Part of a small language model's weights.
Size: 4 heads of 64, vocabulary 2048.
Architecture: learned positions, untied embeddings.
Each number is 200 + 20 x the weight over its row's rms, rounded and kept within 0 to 999. Layers, rows and columns count from 0. The size before them is the row's rms in percent of the matrix's.

# down: layer 11 MLP down (transposed), 768x256, rms 0.196, rows 429-455, columns 0-127
# up: layer 11 MLP up, 768x256, rms 0.178, rows 430-456, columns 0-127
down429,098,222,207,187,212,232,217,246,198,188,223,219,168,201,220,171,176,212,218,194,192,203,215,192,208,188,207,203,212,223,191,190,232,193,188,167,205,226,217,203,203,189,211,196,206,236,170,199,193,234,191,180,204,212,189,181,222,199,228,219,193,268,184,236,185,229,182,213,202,214,217,188,197,187,189,188,166,221,221,211,193,217,245,189,211,193,201,199,183,188,181,177,213,222,204,196,209,185,213,206,209,203,207,196,203,165,160,184,191,197,218,174,208,158,218,207,236,193,213,188,212,205,212,177,185,189,201,207,229
up430,105,155,186,186,225,190,184,203,185,214,208,220,219,195,154,185,224,236,199,197,199,187,203,180,190,217,174,240,174,151,249,196,230,171,213,195,208,180,214,227,190,203,199,209,202,220,205,228,178,209,198,210,176,196,206,219,204,189,208,181,213,198,207,171,198,208,209,227,201,188,183,187,193,209,133,202,227,173,234,212,224,219,223,186,198,193,192,188,162,171,214,166,224,232,189,199,220,197,211,186,212,154,227,234,187,155,190,190,227,203,199,212,181,249,181,166,195,200,216,176,203,184,209,217,166,157,181,193,197
down430,106,224,204,224,210,195,179,203,194,198,203,242,194,190,169,192,200,216,173,192,219,213,213,217,172,176,200,211,210,225,195,232,189,163,216,205,216,201,238,205,202,195,217,201,217,193,183,192,225,226,231,180,206,192,219,165,201,215,190,188,187,163,180,212,208,194,194,191,216,218,189,175,184,177,172,162,185,196,217,187,186,208,161,227,166,205,182,201,198,205,204,216,175,217,237,207,198,200,190,228,206,182,228,225,182,185,193,188,205,207,220,176,218,179,242,184,214,188,209,207,182,220,196,236,183,201,223,184,227
up431,093,203,254,182,166,190,189,200,175,209,204,186,248,190,233,227,174,191,233,199,207,187,222,214,208,163,236,191,221,214,194,168,189,188,202,199,159,204,209,192,216,201,192,182,191,201,204,202,207,199,220,221,198,173,221,162,206,232,182,217,177,214,232,187,189,209,202,160,212,189,238,180,190,179,239,206,185,188,199,216,194,208,208,188,194,196,226,189,189,169,212,197,218,170,245,177,209,185,212,247,190,186,185,227,242,212,202,208,176,203,209,174,203,226,175,183,252,193,209,214,226,176,155,174,219,206,188,169,223
down431,095,189,203,173,203,204,189,229,204,183,192,208,185,217,216,183,209,218,180,209,176,229,193,218,223,215,247,191,182,191,198,211,194,199,203,252,218,198,197,213,245,188,229,239,206,198,226,198,174,221,188,183,203,215,237,216,221,188,205,175,176,193,184,196,193,234,209,195,172,220,213,219,177,200,224,201,194,187,204,202,184,207,188,187,190,192,169,154,212,234,195,171,191,173,198,225,209,219,171,218,211,245,161,184,193,202,204,197,192,203,198,226,214,202,206,228,202,219,170,176,190,195,182,198,205,194,197,208,219
up432,099,178,183,182,241,192,203,220,176,200,215,155,188,184,228,199,216,223,210,194,207,245,187,220,225,202,207,204,155,208,181,186,204,184,175,195,228,179,201,190,217,177,220,209,199,206,202,193,194,201,260,210,215,207,195,230,195,206,220,187,214,201,223,195,210,225,184,185,183,231,231,245,189,194,214,221,172,228,183,197,177,200,215,190,179,220,208,200,232,200,186,219,198,204,205,227,205,172,160,207,221,177,183,224,189,175,188,181,168,207,167,190,195,216,181,160,242,204,181,189,232,180,221,230,207,211,218,216,219
down432,104,227,187,219,210,181,165,193,175,198,213,191,215,207,183,222,170,196,172,210,241,199,175,157,188,211,187,190,198,175,218,208,209,219,229,202,226,174,216,205,227,222,207,183,209,204,219,202,223,199,181,205,173,168,156,205,177,212,191,215,156,188,188,166,183,197,199,222,186,195,201,188,196,200,182,177,184,214,206,198,199,215,211,178,215,174,206,205,172,178,205,231,197,182,205,188,228,206,199,168,196,218,215,197,182,230,209,216,208,236,183,189,211,191,242,201,199,166,217,182,173,249,199,230,200,191,217,194,202
up433,086,231,205,202,185,197,258,214,209,205,206,205,201,223,199,210,197,187,151,199,208,224,194,210,198,183,211,218,181,206,210,206,258,159,206,190,179,208,180,174,195,210,220,198,213,205,192,222,166,206,205,178,135,182,179,193,230,199,217,185,243,209,198,217,212,200,220,216,223,169,222,208,256,167,238,215,206,177,181,217,188,197,198,246,204,211,196,205,196,208,172,196,183,201,222,193,205,221,169,187,190,158,193,189,198,224,240,194,219,215,195,193,181,184,148,222,238,218,181,230,179,190,220,186,190,191,206,191,216
down433,087,187,199,214,191,179,208,217,202,187,181,188,207,217,198,226,206,225,203,194,185,211,183,183,221,182,204,213,196,204,219,240,216,182,220,211,205,201,159,203,177,210,177,235,207,197,226,175,196,184,182,198,191,215,213,220,174,166,224,212,195,185,218,190,224,178,203,237,234,209,232,202,190,190,209,224,221,201,196,245,211,190,203,199,159,175,188,196,192,172,179,199,187,202,189,178,199,180,205,206,228,183,225,198,232,186,204,198,203,179,195,223,186,168,189,225,224,225,200,189,174,189,201,204,236,211,216,195,221
up434,109,191,211,186,159,211,190,215,174,214,228,205,166,192,232,210,195,201,177,188,179,188,169,224,176,191,192,210,213,192,214,162,182,177,228,209,217,183,190,216,220,210,219,250,192,200,246,176,174,169,168,208,230,191,198,203,185,188,201,177,212,209,203,240,189,180,210,228,201,196,178,230,236,207,232,197,208,221,208,180,205,222,226,214,183,214,184,188,223,207,212,211,201,202,230,222,205,190,189,198,179,197,189,210,230,202,193,190,197,202,202,198,219,231,196,175,194,245,203,208,222,210,185,198,229,205,189,225,154
down434,110,207,181,172,191,221,225,205,234,208,200,210,197,195,190,202,172,210,187,196,184,186,172,201,192,220,182,248,175,176,202,174,199,190,216,203,206,193,189,195,192,178,206,186,219,168,222,218,232,180,201,174,201,215,222,190,213,204,207,161,181,206,191,175,223,241,204,204,199,220,237,245,172,178,223,183,212,217,214,229,223,189,182,207,189,175,185,199,197,190,207,207,185,214,215,239,216,204,185,221,173,191,199,163,226,180,221,169,190,195,208,233,185,220,217,194,205,217,197,191,265,211,213,237,214,218,185,217,169
up435,099,214,219,199,217,189,201,217,182,170,203,201,204,196,219,194,194,231,209,210,225,179,205,194,203,191,194,199,183,164,206,210,189,214,239,148,178,169,163,241,201,210,194,192,199,215,212,218,244,217,201,200,177,178,223,205,220,189,211,159,194,228,150,215,181,171,177,229,220,206,192,196,217,201,198,216,224,173,211,240,214,190,185,228,209,195,156,192,193,197,189,206,224,213,216,197,192,193,198,192,217,232,208,178,208,181,188,194,195,236,203,200,158,167,190,215,221,198,233,219,164,193,174,234,169,186,211,193,215
down435,096,208,194,205,218,194,213,239,200,178,191,192,203,217,172,180,206,180,198,236,193,205,184,206,180,226,225,166,222,156,178,218,184,202,197,229,201,223,165,158,237,222,202,151,222,199,204,205,202,172,187,177,182,198,204,182,212,232,219,209,197,193,205,186,191,205,183,228,181,203,196,177,207,196,205,150,187,161,209,215,186,229,214,201,238,213,212,186,209,179,205,200,200,201,203,219,199,175,202,194,216,218,214,211,195,213,179,208,195,203,196,217,220,186,224,248,200,187,162,179,203,212,197,178,190,202,212,218,188
up436,098,198,217,189,189,180,210,194,196,219,228,167,175,183,182,211,227,215,215,183,222,238,204,211,248,229,200,196,184,234,187,177,202,221,199,216,212,194,168,218,215,226,199,198,185,200,202,252,173,171,212,227,185,193,207,218,207,175,206,218,154,223,195,198,209,174,238,185,189,191,182,197,168,197,201,207,194,188,164,211,174,237,215,199,177,192,245,190,174,154,200,209,183,171,222,229,194,209,211,176,202,182,193,215,211,210,206,182,191,193,195,197,223,211,201,226,195,228,212,225,201,199,224,206,198,195,195,207,198
down436,107,211,160,182,201,196,162,210,203,179,204,178,184,215,190,209,218,199,187,169,200,169,182,213,204,188,199,200,180,196,224,224,208,210,210,186,249,169,183,193,241,190,227,194,182,180,222,231,174,215,240,200,224,209,183,202,197,202,188,184,160,199,234,225,167,201,196,208,196,232,199,197,187,187,201,164,166,161,197,248,198,204,220,193,160,195,234,178,171,208,210,211,194,208,246,197,208,215,232,191,186,192,183,221,225,203,211,187,230,177,219,185,209,223,226,211,190,176,206,232,175,217,195,156,218,227,181,184,172
up437,098,199,191,238,215,189,212,178,229,241,207,197,176,207,166,175,222,207,204,166,229,189,189,192,214,221,202,202,193,240,188,161,212,197,216,170,193,210,208,196,200,204,196,193,189,237,197,185,189,174,206,218,176,206,153,206,193,185,206,217,211,137,193,172,242,205,213,202,202,216,198,176,211,199,189,211,177,200,187,214,169,177,165,185,191,209,214,214,209,187,194,203,204,196,218,201,223,181,177,229,229,228,160,166,206,197,207,185,181,197,211,202,239,212,179,195,155,211,233,228,199,206,220,225,192,196,202,158,218
down437,099,203,190,223,160,206,202,162,221,219,188,214,188,250,190,221,196,175,237,184,222,189,206,227,188,163,216,198,190,208,202,227,188,176,221,195,214,190,189,188,221,192,196,205,183,221,207,203,171,213,180,201,236,215,203,235,239,183,186,205,227,217,224,199,174,207,217,172,178,229,216,182,228,217,181,172,228,213,186,191,216,182,163,166,188,201,188,209,212,222,185,195,219,177,174,188,208,207,164,191,182,195,232,206,220,244,229,200,168,228,239,247,216,192,162,197,204,167,156,205,169,198,208,227,194,215,216,199,212
up438,103,159,231,214,152,223,217,209,213,172,223,201,208,206,224,228,221,179,168,177,193,206,208,192,211,196,220,244,185,199,201,212,225,196,184,196,195,171,173,201,203,206,217,177,195,201,222,227,210,191,233,189,182,208,242,210,192,197,201,220,221,176,211,177,196,197,182,166,208,235,226,155,214,205,182,202,174,216,210,170,230,182,163,240,210,198,178,243,204,180,215,213,198,182,150,175,208,212,224,214,194,186,211,188,210,188,182,221,196,200,220,184,212,202,221,197,194,225,205,194,206,217,183,257,210,214,190,183,209
down438,102,224,217,198,188,168,227,192,203,242,204,217,191,213,224,187,207,175,208,204,189,191,198,211,172,218,187,215,216,189,179,177,177,191,222,221,209,208,216,220,218,222,192,208,210,191,223,210,237,241,203,207,207,188,194,230,203,212,223,182,227,202,190,195,183,206,234,200,193,161,213,213,171,192,156,207,213,202,244,187,180,199,247,216,197,194,196,224,174,226,201,168,221,204,226,222,193,184,219,226,212,200,226,204,171,179,234,174,188,193,179,181,194,170,181,189,203,183,180,173,205,155,213,189,211,251,206,182,178
up439,090,189,211,197,221,199,170,192,194,228,203,209,205,176,180,208,218,169,219,189,222,184,208,230,214,233,201,197,177,185,173,217,168,220,212,185,243,189,150,213,206,200,196,184,210,185,214,171,175,157,205,214,202,196,199,180,198,163,203,182,205,197,203,199,195,212,230,213,221,207,228,182,194,188,187,188,187,217,218,205,179,187,206,198,218,229,172,223,198,174,226,170,249,201,222,215,200,209,215,193,185,181,188,213,220,193,185,225,197,223,195,171,226,208,206,216,191,200,199,196,182,200,200,215,204,216,200,228,218
down439,097,181,203,204,251,202,197,217,192,212,209,207,187,194,207,200,203,182,185,216,196,172,206,221,209,220,195,187,185,198,238,198,225,214,209,182,195,167,195,195,179,188,202,194,207,193,198,214,215,204,221,181,221,205,191,213,175,194,210,188,204,225,178,195,183,206,203,209,229,227,242,225,197,193,211,233,198,181,172,180,207,165,193,148,184,234,226,193,222,216,212,240,208,185,179,178,202,224,208,226,206,180,193,203,202,204,229,205,197,202,188,187,178,225,186,234,207,207,203,218,193,235,201,212,209,181,201,184,230
up440,103,209,230,196,198,221,184,214,213,221,167,182,213,169,185,212,233,245,179,207,204,218,195,189,227,189,228,208,167,242,220,209,232,195,199,215,226,236,176,179,233,216,207,190,203,196,213,171,206,176,215,231,230,198,188,233,179,194,215,221,233,184,205,154,191,189,193,174,183,191,197,227,223,156,164,174,222,210,181,180,182,190,200,213,186,210,218,237,214,194,183,191,206,194,196,187,197,213,197,197,193,173,208,209,191,181,206,215,183,207,181,224,181,174,198,195,198,202,231,201,219,203,185,195,202,166,234,184,191
down440,096,176,165,223,180,234,187,214,196,199,180,231,200,196,188,158,193,225,221,196,195,193,254,209,193,193,204,212,207,190,226,198,193,178,211,189,197,159,176,237,189,158,207,228,189,211,196,210,223,202,213,192,178,271,214,187,227,207,186,199,187,194,212,226,225,212,214,208,201,223,174,195,208,187,197,186,200,157,197,249,219,202,200,194,205,190,206,176,180,188,230,157,189,211,210,214,227,227,199,223,205,217,178,223,144,192,166,226,202,213,216,195,213,189,197,181,190,211,213,165,199,199,188,202,186,212,170,209,193
up441,089,207,188,205,188,205,192,169,175,221,200,194,216,195,208,164,202,223,172,216,175,208,203,184,184,189,209,222,232,169,227,228,222,188,209,219,217,167,201,224,202,215,192,194,174,189,219,232,190,184,169,217,196,155,168,200,194,213,206,195,203,199,197,212,177,219,190,227,205,193,172,206,202,236,194,155,189,189,185,204,190,190,199,238,214,211,195,205,176,199,221,187,207,219,194,182,215,198,157,213,184,187,191,229,210,200,200,207,203,202,203,193,214,196,239,199,183,178,201,243,238,249,218,180,198,179,169,182,203
down441,090,201,202,185,213,206,235,216,209,202,210,182,189,219,201,206,163,172,228,191,189,223,205,189,231,229,200,182,201,206,187,204,140,170,197,188,202,235,223,182,211,216,210,209,206,210,172,182,214,171,209,199,210,230,225,187,218,239,190,207,164,201,181,201,169,195,220,185,205,178,173,222,196,171,210,201,164,236,183,221,206,217,221,178,195,166,224,191,231,201,149,195,196,202,216,216,197,240,217,139,159,207,173,167,217,201,202,201,206,227,186,224,180,211,201,211,197,208,180,180,184,183,224,216,209,226,223,188,154
up442,098,190,198,169,170,194,201,173,186,191,208,222,168,186,192,187,226,202,200,208,190,219,203,220,199,187,217,203,214,192,215,179,232,187,187,242,189,169,205,227,179,214,166,157,176,177,194,203,168,196,178,198,172,207,229,189,167,179,183,213,207,208,228,188,195,217,216,168,187,217,242,219,171,188,230,141,205,199,222,204,192,225,231,203,199,205,211,196,171,203,206,205,248,226,186,191,194,198,180,202,182,231,207,178,209,188,192,214,210,163,236,191,219,185,182,169,203,206,192,214,182,188,167,209,238,210,166,228,207
down442,102,207,187,171,214,181,218,198,205,233,194,197,196,212,195,187,171,193,200,225,226,204,194,209,180,167,188,181,182,207,200,209,207,216,170,221,202,182,234,192,251,241,190,196,201,170,194,207,179,191,197,185,197,196,234,184,205,219,219,182,186,252,213,186,228,213,193,211,203,204,186,229,229,187,217,259,207,186,207,157,195,172,203,215,220,199,183,210,179,216,174,191,218,193,224,184,219,168,205,213,224,218,225,253,179,185,201,206,206,219,224,217,218,218,174,201,208,203,218,177,214,175,222,200,187,189,231,175,203
up443,088,208,174,204,185,183,201,201,183,207,216,222,170,189,208,221,190,212,210,246,223,152,240,218,218,184,202,188,211,203,218,190,175,204,187,172,176,215,198,166,184,211,168,170,179,190,184,184,187,190,223,207,196,218,214,195,208,189,204,178,176,184,201,180,172,226,198,183,179,239,233,204,209,182,191,160,170,205,191,175,174,167,212,214,222,186,233,183,174,203,195,195,189,180,195,186,226,190,225,198,225,207,202,187,203,193,208,212,175,206,198,218,200,213,212,170,205,216,215,242,202,175,185,205,171,198,211,241,155
down443,087,197,185,156,219,176,201,208,193,176,197,165,209,193,187,164,187,197,184,180,223,223,197,192,215,242,210,215,163,184,204,223,188,229,218,239,175,232,223,210,203,208,188,201,205,212,193,209,231,187,205,171,190,184,207,186,214,133,178,214,193,227,199,208,200,242,184,203,176,207,176,211,214,205,198,214,183,212,233,224,210,214,195,185,212,207,194,209,204,194,195,216,221,190,251,222,184,193,190,162,179,193,221,204,205,184,205,244,208,156,215,165,177,197,194,215,192,222,193,203,206,225,201,212,217,183,207,167,196
up444,106,198,172,227,159,215,211,190,206,165,197,190,213,186,179,189,191,207,211,219,158,236,203,208,201,214,190,199,209,186,192,208,200,194,219,187,176,204,228,217,201,192,225,192,231,193,193,209,182,179,197,209,195,173,189,220,207,175,183,186,198,187,163,181,175,198,222,194,184,215,177,204,199,161,225,169,261,172,232,184,229,189,196,199,203,181,199,175,201,189,247,186,226,184,196,202,189,207,182,204,224,219,200,211,233,230,186,204,196,204,200,170,205,194,186,179,187,195,164,201,172,214,212,143,223,182,221,175,204
down444,105,189,183,225,227,224,211,213,177,215,201,235,209,222,193,175,240,180,204,228,229,225,232,213,184,188,192,199,180,209,203,189,193,208,212,211,202,179,213,189,217,211,226,170,176,227,157,221,212,187,207,185,202,233,223,174,170,207,224,179,206,188,190,204,233,197,196,207,207,172,200,220,189,194,190,240,188,174,191,167,186,233,206,163,214,191,212,213,183,206,187,214,182,219,214,179,202,173,188,145,205,170,173,177,202,210,193,205,234,202,188,202,200,197,208,182,196,194,183,206,190,225,182,242,182,199,207,211,201
up445,093,179,191,186,220,166,175,187,168,219,205,210,189,222,205,210,216,223,205,192,176,235,208,179,226,185,169,171,200,192,243,209,209,175,196,208,150,209,202,197,198,209,191,242,170,225,180,219,201,220,213,215,221,189,184,212,179,197,196,222,175,174,225,204,238,199,213,194,160,171,198,214,185,167,224,189,200,171,237,192,194,199,177,201,195,202,188,187,193,168,211,187,157,239,179,233,174,222,188,196,197,198,204,178,201,221,214,167,218,185,182,234,171,202,174,242,186,169,172,181,191,175,232,158,172,195,199,232,199
down445,088,199,203,223,187,157,223,187,195,199,194,219,216,191,182,186,231,219,233,234,209,204,188,234,175,197,225,182,174,219,189,193,184,193,220,228,235,196,202,186,190,182,210,195,202,206,193,219,212,223,185,201,223,212,210,206,201,188,206,193,208,202,178,183,196,258,199,207,229,209,193,182,211,176,191,230,167,176,200,213,203,199,209,193,225,243,222,209,206,178,208,196,179,191,182,188,185,217,157,228,178,176,195,257,212,216,213,209,189,198,175,205,225,185,180,180,203,195,222,207,202,211,189,172,216,207,206,167,219
up446,089,210,198,206,216,193,237,199,235,188,184,215,218,208,215,202,191,230,204,221,198,204,218,202,210,169,162,189,173,192,185,225,205,196,221,193,201,213,172,161,217,221,211,179,243,182,199,204,241,201,205,211,168,218,221,202,179,167,205,203,187,194,213,177,176,208,198,155,196,188,216,190,232,219,212,205,189,175,199,188,201,180,207,211,191,197,192,163,208,199,211,196,206,219,199,195,188,188,226,198,251,223,199,226,213,192,209,245,204,214,210,187,222,222,223,199,222,217,213,189,182,201,210,238,224,181,189,227,201
down446,080,204,205,190,205,217,213,208,212,169,230,171,217,182,236,197,205,213,226,230,210,163,195,207,170,226,204,191,205,182,210,227,183,175,201,195,153,219,187,178,205,178,182,195,196,232,222,195,168,211,194,228,201,156,216,213,217,212,188,186,163,236,162,185,220,183,174,210,237,215,197,184,194,197,191,190,228,218,217,233,201,204,217,219,179,206,187,192,174,212,166,215,188,213,194,179,236,192,134,200,179,218,189,162,211,211,212,227,212,181,203,192,186,178,199,183,187,201,176,162,214,223,193,215,199,180,191,204,221
up447,103,219,192,175,188,222,167,203,230,217,218,190,178,181,218,239,201,205,200,159,177,238,197,210,173,196,202,180,179,201,208,209,206,171,171,183,184,232,249,195,166,222,192,232,208,227,164,198,203,200,210,179,198,210,177,245,194,197,216,206,165,208,182,183,187,180,213,214,190,192,206,164,175,218,178,186,214,172,202,216,167,189,242,213,234,199,166,186,194,197,208,212,224,223,219,204,198,194,190,199,220,192,204,200,219,213,220,196,219,215,190,209,199,181,208,174,204,208,212,182,211,181,178,192,192,209,191,168,200
down447,102,190,230,192,228,204,197,161,170,164,223,185,237,215,174,194,229,187,213,236,197,190,201,190,199,193,204,203,210,207,223,181,221,216,234,224,194,202,168,204,198,230,231,208,209,211,193,212,202,211,197,236,199,192,208,201,206,190,213,201,190,181,176,187,229,229,183,225,208,196,191,199,195,197,212,179,180,168,215,205,189,218,162,193,208,212,181,209,194,223,208,217,220,165,213,223,208,211,178,197,172,169,223,222,198,194,194,174,161,229,177,200,151,226,214,226,218,195,187,153,181,214,190,203,220,184,208,228,209
up448,109,184,176,223,166,229,194,207,186,222,210,209,230,225,197,170,208,212,210,189,178,208,150,194,187,218,180,218,208,219,193,192,158,167,152,184,194,218,203,192,180,172,196,241,184,201,220,202,196,176,151,239,200,216,172,189,205,186,220,198,176,194,204,204,194,225,190,210,209,203,223,197,216,237,235,204,200,160,165,197,203,194,190,196,196,235,198,190,205,195,198,245,179,213,194,196,193,201,225,230,200,202,188,209,195,172,184,185,213,217,202,188,221,222,206,227,213,205,221,214,214,196,208,197,206,177,181,189,158
down448,102,165,169,204,196,210,213,235,186,182,179,197,191,173,201,214,225,182,223,235,232,186,222,212,180,215,212,219,183,226,198,236,216,191,210,166,162,190,211,189,189,169,192,179,224,177,196,201,206,185,210,218,220,235,197,199,221,206,164,205,210,184,227,227,184,191,218,205,165,208,239,203,233,187,197,216,222,232,189,203,222,213,236,192,176,206,186,204,194,173,189,211,202,216,181,208,209,220,168,178,192,218,205,177,194,197,189,203,175,191,192,231,180,216,183,193,178,216,212,175,235,210,224,214,210,205,194,196,201
up449,101,214,234,220,192,200,191,209,205,244,221,193,215,201,208,189,224,226,197,206,194,237,193,174,223,177,194,207,211,164,203,201,206,184,194,166,167,191,184,173,211,177,209,185,201,224,203,209,219,214,227,175,210,194,235,227,205,199,209,250,204,216,206,173,176,172,175,210,188,197,186,195,197,231,186,174,208,179,214,186,188,201,162,179,180,183,213,193,193,160,219,223,204,208,216,242,223,170,199,224,172,193,205,204,212,187,169,196,213,205,192,188,216,190,195,191,175,204,177,207,226,203,194,200,184,196,198,226,232
down449,102,195,212,204,214,189,190,187,217,195,214,216,191,230,203,231,198,186,186,191,199,206,198,182,178,184,173,205,193,203,190,178,210,150,160,191,199,183,222,162,166,184,181,211,210,205,245,176,193,207,201,154,206,211,198,215,194,222,211,204,228,213,206,209,219,188,182,214,204,188,208,200,218,255,203,215,218,206,186,220,178,213,185,194,205,228,213,249,198,230,224,214,240,211,207,191,181,244,172,189,185,202,182,207,225,211,210,222,203,214,202,193,224,196,205,247,227,221,182,202,184,213,182,217,226,227,197,207,201
up450,094,182,201,210,179,160,187,203,213,229,205,224,210,174,202,183,223,229,217,198,208,214,190,185,189,204,165,192,194,209,217,203,205,211,214,234,191,175,216,214,219,212,234,232,177,189,205,191,212,206,188,220,222,205,187,196,202,247,175,204,224,203,206,180,230,202,190,209,185,218,189,223,194,196,206,196,185,172,174,257,195,162,169,184,177,210,173,198,184,190,222,173,163,211,193,235,204,255,181,197,220,223,208,201,202,200,188,207,227,233,211,184,197,191,230,208,205,166,227,219,220,187,193,195,236,213,202,188,203
down450,090,221,218,216,180,206,223,181,203,177,195,167,212,188,234,214,186,206,213,187,221,194,200,169,203,195,210,247,205,210,239,206,211,192,213,184,211,202,181,229,207,193,214,198,193,217,186,152,168,223,206,178,156,221,214,190,226,184,183,212,159,213,222,192,206,211,183,185,191,200,237,204,177,208,193,193,192,172,217,186,189,204,161,191,205,197,179,188,231,222,210,208,226,167,199,186,238,226,237,237,197,179,191,202,177,195,164,239,182,216,204,207,210,152,214,176,190,197,171,202,212,217,192,236,165,213,190,201,214
up451,089,195,222,201,237,209,217,188,220,191,187,161,211,190,175,195,212,180,157,174,187,220,170,226,226,186,185,209,232,205,223,177,252,192,205,161,158,201,193,183,194,175,171,190,217,195,223,217,238,176,185,227,179,222,215,230,192,206,206,164,213,195,191,203,202,189,219,195,207,185,208,190,230,209,179,198,227,215,190,225,216,193,209,177,231,167,205,191,185,205,193,200,163,224,214,179,234,201,230,159,214,197,167,184,178,193,221,181,211,177,204,214,191,188,191,169,184,197,212,174,203,183,164,175,216,190,196,182,237
down451,086,201,230,217,186,172,228,177,216,198,181,170,176,214,168,192,175,222,202,153,206,197,169,181,250,206,184,190,168,190,215,246,177,209,249,217,229,170,183,215,198,214,177,218,181,218,197,209,196,202,218,216,161,180,211,220,207,214,198,223,199,208,159,187,207,186,199,192,192,230,191,212,172,209,231,175,223,167,192,202,201,206,200,203,187,180,189,194,169,233,171,216,180,217,231,240,211,172,199,188,173,205,219,191,231,200,188,199,194,191,218,164,174,203,203,201,228,203,201,213,212,214,195,237,210,190,219,228,204
up452,087,193,198,163,205,193,221,241,208,197,209,202,201,219,216,234,177,232,206,212,213,197,239,245,209,185,210,188,206,174,216,205,202,187,210,197,203,211,164,220,195,202,187,165,219,227,196,217,202,193,210,196,165,157,195,218,209,217,199,216,174,184,222,193,212,182,211,199,192,230,187,191,173,236,195,229,159,220,191,208,176,201,222,197,160,193,201,191,165,197,191,220,201,186,184,228,197,192,228,192,202,207,196,213,200,215,177,211,179,223,172,220,160,202,202,198,205,216,187,242,174,213,182,225,187,197,213,161,215
down452,084,236,205,209,188,163,231,183,196,216,182,199,203,145,212,211,148,227,217,200,182,214,187,255,205,192,209,207,173,204,198,206,181,197,211,214,224,189,204,191,192,208,188,185,174,187,201,183,158,214,190,212,169,203,220,172,187,194,220,180,216,202,202,243,216,207,211,188,166,172,189,184,199,221,193,188,211,212,192,231,215,192,183,213,222,244,191,180,190,170,208,214,207,185,199,257,151,192,200,191,214,211,207,236,218,213,180,168,204,205,209,199,209,198,195,220,219,211,205,208,196,214,187,198,236,209,176,186,160
up453,096,230,169,184,207,211,211,162,215,215,212,204,147,232,219,209,223,190,210,215,197,204,164,208,197,231,187,213,162,199,221,183,205,262,185,198,222,192,181,210,196,199,232,200,202,224,182,178,220,185,188,174,203,196,194,166,183,228,195,170,214,186,195,233,213,241,216,198,181,194,228,191,207,223,170,213,220,203,191,211,195,217,227,205,179,198,230,238,206,193,212,196,207,203,156,182,174,188,231,170,183,207,227,167,184,191,177,189,194,217,222,198,215,203,204,202,228,212,212,210,203,214,197,194,221,193,182,162,210
down453,097,196,193,199,228,208,204,251,175,227,182,192,198,205,191,214,203,199,198,197,202,186,166,213,184,195,206,223,202,189,178,183,248,162,212,205,214,184,210,198,180,204,195,207,194,216,203,206,214,172,215,262,195,171,206,176,224,205,194,221,195,196,169,182,186,225,196,206,225,228,184,175,202,192,181,218,214,217,215,205,233,237,183,173,172,197,191,181,183,178,199,196,190,155,181,192,241,192,203,189,208,202,201,262,215,183,220,191,208,185,178,203,164,221,231,187,207,184,209,208,212,185,207,202,189,208,224,240,186
up454,099,203,170,184,190,189,193,192,211,182,198,208,210,212,268,203,183,230,205,195,196,211,185,211,221,222,215,198,186,205,212,184,201,215,221,209,180,224,171,231,208,208,235,181,166,179,201,182,231,180,224,195,225,202,207,185,147,228,175,177,194,190,222,189,177,192,194,169,153,191,187,207,191,160,198,201,180,198,224,225,227,215,176,218,219,195,205,199,217,212,219,189,183,176,217,204,192,197,219,209,194,151,243,223,189,184,208,165,221,208,177,184,165,192,160,207,217,214,198,167,191,177,196,179,179,219,186,188,190
down454,103,188,207,182,182,201,216,193,160,204,221,197,196,212,147,178,175,177,192,179,149,240,218,190,212,231,189,212,154,196,239,207,192,201,180,182,189,190,209,225,218,197,188,217,200,206,185,218,202,189,172,221,182,183,209,183,201,188,200,182,222,200,206,176,200,192,181,212,201,196,219,210,199,229,206,233,204,228,178,173,230,167,209,191,203,202,180,212,174,213,198,182,162,199,209,220,195,221,170,208,206,209,168,196,182,209,135,185,178,207,192,198,241,207,159,194,211,223,228,228,157,209,198,195,223,223,175,211,183
up455,103,212,188,216,209,167,209,203,203,178,206,208,178,169,199,168,229,210,184,227,209,211,203,177,209,223,184,209,220,197,184,181,234,177,214,180,230,195,189,186,193,229,206,204,196,209,168,192,213,215,186,195,201,174,186,223,215,240,203,193,217,186,206,199,177,173,196,214,200,209,201,194,190,208,225,178,209,196,212,172,203,228,212,198,185,172,224,199,207,214,194,201,192,237,230,196,210,193,209,156,213,214,224,170,200,217,240,204,234,189,159,195,172,198,186,217,208,188,239,189,201,198,228,165,224,228,195,195,194
down455,104,209,229,181,180,186,244,172,199,159,193,194,202,212,193,243,206,164,204,193,246,196,171,189,204,200,190,209,182,207,157,199,206,194,185,238,195,177,161,194,196,179,163,218,235,198,165,200,192,207,209,200,225,188,220,177,195,200,199,230,199,221,226,212,241,188,159,201,186,244,187,230,216,181,182,184,202,178,164,232,220,195,197,205,168,238,207,208,189,188,209,219,238,217,144,201,225,196,189,200,230,191,213,182,230,190,222,192,158,197,177,188,223,188,211,174,217,205,202,188,203,217,195,185,193,182,196,199,179
up456,097,177,199,196,227,198,183,179,209,228,201,192,185,182,179,175,197,229,201,222,227,221,209,202,222,201,216,181,165,229,175,195,232,191,235,181,178,231,203,192,198,162,193,180,184,197,219,183,211,209,206,190,228,220,202,188,199,235,194,204,205,238,210,214,199,187,192,244,169,184,223,193,210,179,186,187,174,183,203,170,163,216,171,174,160,179,218,200,219,207,223,202,209,189,246,210,224,240,209,228,194,194,209,213,222,188,169,190,197,206,223,166,203,229,216,161,187,182,205,251,201,195,215,186,185,198,219,199,213